config.yaml
num_attention_heads: 6
vocab_size: 512
init_std_down: 0.0
learning_rate: 0.00449
beta1: 0.95
schedule: "wsd"
decay_fraction: 0.684
Each number is 128 + 24 x the weight over its row's rms, rounded and kept within 0 to 255. Layers, rows and columns count from 0. Numbers have three digits each. The size before them is the row's rms in percent of the matrix's.

# layer 2 MLP up, 1024x256, rms 0.16, rows 352-377, columns 0-127
105:135176152115115130112106117110170110140124116111153134150076147116153103130161101146108103096131162108138184160122148135127119105183165111137146113124117088109141122136129151138117070110132165110156101089111102147148132130142143121147146178148163110138139121121106123125099147134084080099139146191126137117117133144122088125127101091140129175104095143144108105166149151118115097101112
089:128129146138099127137132059146101134132165130165148160100153127133060105114158102127137124136098175089148110106089091123090094162125095147097110164129152137082160081124132128101118134085163166107092171124091151111131138120112132154167136147115104115142102139079111179137125137140154147155162146156131127148176127119131124138111129126142099082144141109124137135136143128132135139129128
103:154147169096099164100138124137110150140168136097127104141134109124101134113171081162171106100084123112164128103122141117146127129111132130119127120128135084116092151167096130109086135095098132140175154133121106192134132115146144131121133128117086120127062103173160123125131145113155119119146110116124159138160121124118108122125142136143122106140129113128152132112108130100166124156135
110:111121117117116128123081100103120127130126132157079125098122139162104101148130179117107148141137110120131148107109098158128100095116144115157102081111151084077168165119151129131103103152129130105129102135141150168100150154105084144105108086122084099159095145090116163115131160082125124155145144124134125188126113123113132099083128110154123118136081157151130109160117113138123141151115
110:141179133131117147120186145136131132127125104137123128114134146113146106130117147105080111135112138138160128110122143142131147117154068119143135091126116100139113117077133125168113145126100141129162114201119128131108110122132113156107143096151109159103137107155204117107126154116148119116093145128150095148133165137079136109132111170127107113144101138111134129097144152134143083120120
097:228116099109187112129088169155121114168115106106105143130108129109153155103149117138084121105094146126130104156111143121149127115134124144107118139154164139097140148130114174097116137139129114095111130169134106158124086161095106149129102124163122161129150139125087136174150133103135101122143124126155120136116148105125136122116137120139109104107119170127100141103117114093092103176112
094:151126103131127116131148117135138168147132115137174143097123126147142159093148157133148123135169139140161149102123113110114133121119142091135177102142139164096106149100124125083129122129143094109090131163132144109111150095147115124134152089098133113175128093113124134094165159097168108146115152118091128144136111140136109139168109116139117122092137177125129116139092164177089139123155
107:162129150124140171133124124117141098104098107115112121111135129113162129124120144111133102126108148147131146131143108124120189103127099112133142142134136127057159105174114154140122118143186118100154148074104158132084111162166119078120121157111163174163091110101131116119126167147150089090136138117095111136115152100133076153100143100096158121164110149124103081087100164142093147095133
110:106102160187143126138123132110149082139120141122089108107135168080134091091152139090122120150132083127087136131124152154116114124183124113137101088113125140088160106128138131094162152088129130125167105129133074117120153162119180138129126110142113137135130141131111116152100092141119125143086097139142162127112192128157136084112118175132133141159125148157145115132138164098134122117140
098:155129115146197113103099136153131111156067136130104084146121095120124145133128109136127098150073108135154139179129116120097138104152122116120112152128155090153154145138148106148135144098148140124156150124165114135151160187135155111174115160160147124098156156152098092120145133102116106121073107112156165145122118087123109121155138083144141153126146160129154126147174096118124126110128
102:144121162118109070087126123118134120160107141128126159113113118136117124133140150138120071136100169162106146139103106161156152108140074113127119137112154121122192118097140129113091104119108124084104139124116114122108126136120145138150162117165127143156145142150126114087160109119145150161126097118160145075117127091117146125110142114124158146139123136138161158127107110144149103105101
102:122152141129095171134133100107124120147192138130147124123134124152078136142154141100134150117081156148112162166169114145114120130131126150136135150128146078124125104083128132157109168153082167118124143117164122093162108127129170161139114116125129080152132156097125122134161123086174165125122116121165183152090136178117048119143095175117095118162103115141108121087140132162128149140124
102:130114141101128166132192106118172101107113155116092173147109117140141110123148121138113107102108192158115140090174127095153121124094128153126142164128133117145124151130138143125109100133126125131147087125125103092112149151147083129113104156109174116142126146099142141074148144106108116116116103092149092114116090167115097111146161114085127118127135146106145139134095080092150154132134
107:137134148114118144183161167108123120130158154076083106096099124148088142100108154135158119116111115143153122112116125184145103142128117128085158143126128161145135121110159156116139141161140137096168143141080122126117162136119146112164115166156130150172132163116158127063135107100152106083117114145130109166126147105140116115121101177131125139132101170059125125120142116107141152140178
102:151156147128173138112140139162128155142186079124145136165150102142152113105112162089116114117133124136116121138093138113115127136121120137102165106085121089106134121097149134129134118139107147108141129126181112151086142085110125124153150165108138158120123127106128140102092101145121122117162102126150131084128132110096088071175044151132137117142125123070129127076104148122122110133153
106:123117097152084088089081150138150119145114154137155136084094126099097105143131119111118119133142148088101117099164104109135112142150153138153122148128133157134155157159095150081124148124139141152169165124114190128090105120134178112127105141158152115134117109098104118089145114137173121133104142112183124083118115104123092097128105111115133169151132120136144144155091106113147139149106
107:143155092117096117122147142143139162164100137098141083125207120136130113131118136160081145112161120121123137126142141135140117127179132106108078088126137142173122109107102113140112126160151149113153118151115145159172168132151146123129172134123103157150094125135125117104139137123163101121095077143141135133134137088119129139176097138133098092133109094156118114151091155154193157127150
109:130130138105142115102113119145136176130104158125120146123129131128097135145149124149131099091127111103150108143130105120132131136129130141138127110073137127130100164143125112118145126131115104141181156191124140121145113123120113158102117114124101129153119107135114098164177107154120103113100113176140085118126133153101098119145127121134142110143121112061151140115093101135118143111125
105:098080148120113116179133097145137146111086133160128148165154085122108124134103155138072107148122165139155149142145130116101126114140165132120164146135113117156086146089103136136145165113128123134133120126118125100140103134168123100106102137096142107137126159165141108079136174123086118139137159141120070094130160134136152105086125137121138071121133164124153141118120127146141132133124
099:140137159144174127121120092115132129070111099199106134134129168084125117092158145132102116139177108121152123137113124130173144158156128134200109113137109152158126132085124113077106089139154135114153108074090203141166130110127145132166087144092115126148166130152098117107104100082128135167099117158154112108140146129086131144146148147159134099123119121109120107094131145133135113126093
102:128102145118133102154094138079118128142100134115129079144105157121120110136113135079114128120110161154130117151134110157125095061092132126053122100126151172095112143155119120158137143080128075143127121158091160108136103142119107117128159133121101145116142176135113144134108099156158155112137096142113060116110137126095111088098112122150139145147125106124125073162118170108114115136144
101:124181106130111167116157152162148149149098155135077198095093161129089113141144079163118101124158153131099095141145135124103134097105073103132089126135157107138122145117101116150131141135138129112157096125135112125145137137143125102117145117130158144100116127104163127131137146165127126111120175092115088160144150105148153096166122123107080091152134124138140142119118071104149130105142
109:142139140168135133108161115126163111136104110107125123113120175133120131131173119095100122111142135151133170100174134125090114138172148160106142142159116123123139134153122157118176153125090125100166109086092079153136148140122137179114108164131146134156124161130150127126147164189118125092122073106146106106123101139055085168150126131111130085130135159127129143099147137112138134105144
100:136224124135140131110138171115136139140075141120158117181168106110108127115171125141168103119148163114161139118136124092128137127108144133145113125184159156138097137130129116134148147151180130127123125117112169100172137124123125122119185124136139094141151075104174133119122111112136110157123141147165162105092100099131085099126097069132117113156165122123119136126136137152118136074111
099:133113112151132157095140148140133099089166132159091152187145094120140138102103159140119112130109135111154163117133116124121146107072135162088137143127089146124157103161133112121156119137151147133182117131150120127144122080041109148148133116097136135160093147149097082111138135106151134134138128121133163108116116145159122134152124071129104153117163087118108147156118116094142146134120
105:116123137120160130144126139149123151110151135172159150082072098142144068121125120162161147104107103119122131105105133187169123136169084129126094153140121120147170118104114125107099169125137152103135117140108116125110154076140179114102153116118129110081163150108109118141141198100122123121148182150119117075163188131136089110121126137075121121120137183127138163121170117150117116095159
# layer 2 MLP down (transposed), 1024x256, rms 0.144, rows 352-376, columns 0-127
108:126154132144142098167123140149081194143123145109155113146135097124143134113120160141122119160147113138117139109086128111173066071093147144132124112145147159111131182116133108135105160126150140118141153180081113144076172108148121150127127135117150127156122148180126099111175080119096124113131123117115170107109108086111116105128103151110077088138105094132125183162103155116123132094091
102:135094139124121096196116157125140163098110141115126147154091151146155124162113141154122156091113092155142128107120107119111121149127053100095150072122150132116090180149149124139118118103114115142117132129113135126137123122099140109145134125143140117078151079142136121136112149133114137126098132141115154146115173124141137123128116126138054185123163115105121119123121113058117167142141
094:108118135096126100111140160133132083120109174167144173129115133148146117127127158153105132157131114106136078147115076093130115174156177153100132096149137156142159137103115137131114118102133169140128126144112158106131116165176062155134136120135106112104146124119166150118139108128128115118128162146113079125103147187137140095167131127119122112114156125154152135138130126129101128126129
105:099139167108117130155146163177125107113141134123108150117077138150100145112132144131136128127123099108110119122146139183110166111121123123138075172099118174106121135124117099123135145100136089142104159086128140133154108101143130163121140132118130131108131136156122162149132091166126131084111141103119139146114185129170171153152124170146101119150104107147146123089115164068122131133141
109:115150129103141124135108151121103117134116124140126166133127126171117172103124161118146154081166137142094134132161125126110100140105173155138120110096123136062153093136152120118115138133112105139087119077123142138108141168143081159103122137125133132113113145110099064096102120125127164146121156126089194123159127117132128112136155105104150107136166160167176117172118114079137139156090
106:126109135158110131064134127175128102123107116098135143133155114130135126113117079136164118133163104105119131133149125147134168159121122095123072152151157138140100151118140106154113120156123134142095120091143162147161155090115190097083122107168109108145125159100144114130111121156085149141129136136089147134093090082158109086153128168114129158121106161105148125126113122122122105088090
102:127184151143152101143147119130148123101124139138172152139130088146145115130124155126095109147138169122118145115156155131122135112070152122115127137120154152154107101104141107104103153123108116127130109138123147128143121149135127148118135094100176139107137117136152159056149147073144092136158126159139101114153122104121151096136123165127125118151124115115131156138145138161156081069146
103:090162140127100110165073137133122124124133142131120102140136145086142149137127108110115110144117112127098097149114154134109125117064124140118096141121123146162050129124147141168098129139127122143143112084113144134130103152109195158114105088175127056118119150129097133140141108162171154120165115107128154134142129130078156164134121125162105125119150131115114133165138115119103104117131
106:102145097104125124106161155177089107178151121148119141121122141115114173141124098114134132130121163146101130074090135146109108128137119130106126125128109116127104152172149156124118143132143186164133179138118131130159138121103154139105120129143121140146110096104144082146129110138144114113128162107124149125158070109145095134142115113160118151140172102140119075117102114114108145118139
098:089158110146099188109127137144147165129090153150121139166160128138129131143114119122118133128136167138097136137103129125111152160112173176138168084075105150139110098112136143163123084143119097152084088122105142131098141128136135132101102160080156150139118081090162091142099095145137127125141134161163094120143147138089161155110160140110091116112109132130142159136108083153153140142134
100:136148131150130126094118138124112134076130109147147134145143173158169120109088141158159121125109080090146117131176142167135034124158138100123137134184082145136135126156114099120164086096141128143115135110156114147156101105121136169120121123123133172123139118134103087102082121161130149133100123090120115132109125102142100139147104164103099138100150070163123109108140121086123132168112
099:098104109124123103142128136123125160124115139144150113137110136102107075101121087159110100150118082091153099116138131099148105151126114147151138138156101120148105109148165089125100113121135100132180073109084107091116121143102125131107168122149123158082175098115127118088110145174124106139135132121108132119145123058121131122154123132117168090157160128123139133095085141138123114131107
101:139084139158103116108103110106151137119148132139129150105108124127151130090118145120086145162129099125089105122132118163151103136144129142123096140143088104152153119121138104118124119145153134137138161106137192144167134094147104129163140161122136135150139130173171120159126119145148150111158138113111121130090151101132151115144114131121101143159099104075105168138147132162187140144111
103:116136106070115132099147099101103161119124110129119098144090122117101149137141123139126099121150148147139083111142130138169133135134088166112136163173121130161120125113115122129150153116182163131149127110138134147089113084109117109133100125102095103122102109140120106107180146145124163195154105108111126089141121091091102179110136118152123137122195097126149125136161076132164146182136
099:082126162123132142132126113135112103086083137132137092181112130114127133122169095103135149137127118124122113145158117139097139151138129092146142124133099130147130149145164094115114074143186100118146156129147122112194114140145153136192106146103085165148158145122134087118128153164118148165147191148090087160124102135145123135160153072104137147106161098107156121139140138170143148119157
101:147134114160139146178114119120115129126119157131064153105129155139146131174130170131135119091104134103170148142124123139088157121129109105118120113109113123143152140143104140105130106113131125132116122142118099103159106062086119109148132124164118143144124113112120130147157130101152154122148131172115134144104103134112117133118142162123119150117145135138143135147159159150128114077076
110:100151128097100108109131144140133120144162095085176135140098154138118141059124158121107126137167137163098112130147135114147079147158133186129132122113136139137115144092118120118106114091069129117109136144153096134137143127136127152114139121138138128149173113115131114106161129133126110140121170100151121116119138109093099114142163129116112073056115147138123146135135067109122162133098
108:100126132131095145137104099093141164116141149088140116143100137119148146136110128151141126152100121091148108142121128143090172136129145173120127092150136152124129145121090153135140162152088157155141128104157127165149110076128116136186137161146132158147091161153146100139098133167131122166122133120100117096124096157085135119144084100185123076149134132128146162137117085137155124153130
102:121132122140177161128127130139152140149082122109135149106097097100122095171133125119119054131131071101109150175141091168119143101152125116152143184141124092132138098124138086139156144145110120136117134104182112099188140113168144142156098133112112125140129109141143134092107128136138150178107164132165122120146168123161116123124171119131133088157145145159148126150114151142163120115118
102:147129138168148150116128124143135069122137102119135128131144116131128113157114097136132137133120119088119133139151105144092152125131106125148151154105144112126133127086098122086097131129147147122096126135125148101144115115154125172084168090156123114160128056113161150097153119151174131153153130107138126173110098168125168127124129063140121141139148153152144120121133161127146096088140
104:144121107131165098111156109179107139167127089150112099153128143116136175146119147131117112130132127127087146160163140111142117128119098144190101122087107082121126130172069129122106115164139143145102163099143092157126069100152161116122148158100145107139154124156164130080107161132073117115149103132155099145137128114148095108164105159125153148137100147102143122115156162154132098113096
097:105135144147108072132144077114158117165162124132132143135144138150164131145107126095121131078125165118147123126154093157096156094117166113148120125148104131158148098126183101146144127133173146118116128112132121142145147124116104138115123209119098131117136110097097123141161135113128155127137130141148142138139121112133150162103149145173140139179151167120115149141144204130128116111111
104:134163106153122108154100129131152100152142118164150129158175161168125164138105123124111121114134112123131165149128142147121084144150139152102124126170160145146124159086147126111148142131150126121181099102124122095127139134154140135126129119150132136116103150078101142124122099080159124128105151141112127125108084164122117118119076105156119123134133135133150161092164153088162106093128
105:136121120094125134203101106143159105122156116097128095154131095123126103142167147141076149109123114126151114130126082135158136115099147115138176146136147110131083104139137152099109121127120136113120143153120140132140148184131092094132098138121132131099132197121096138105129144118151111098073173141150124164159185151142125152132128126116136126131142143117145143121098101132150116161141
095:125121143113077145107058097108125101136099117101137132092116126133094132120132115109117115157114136164117075183124095107118125178153148112152144133124106106122086118113154151134093120139135079103140129173128164116091124130150114114135145134136124117146116134140167174148107140160120090144131151147106187105149136128075087140122141144135114138167152187145126167122108131101125081129107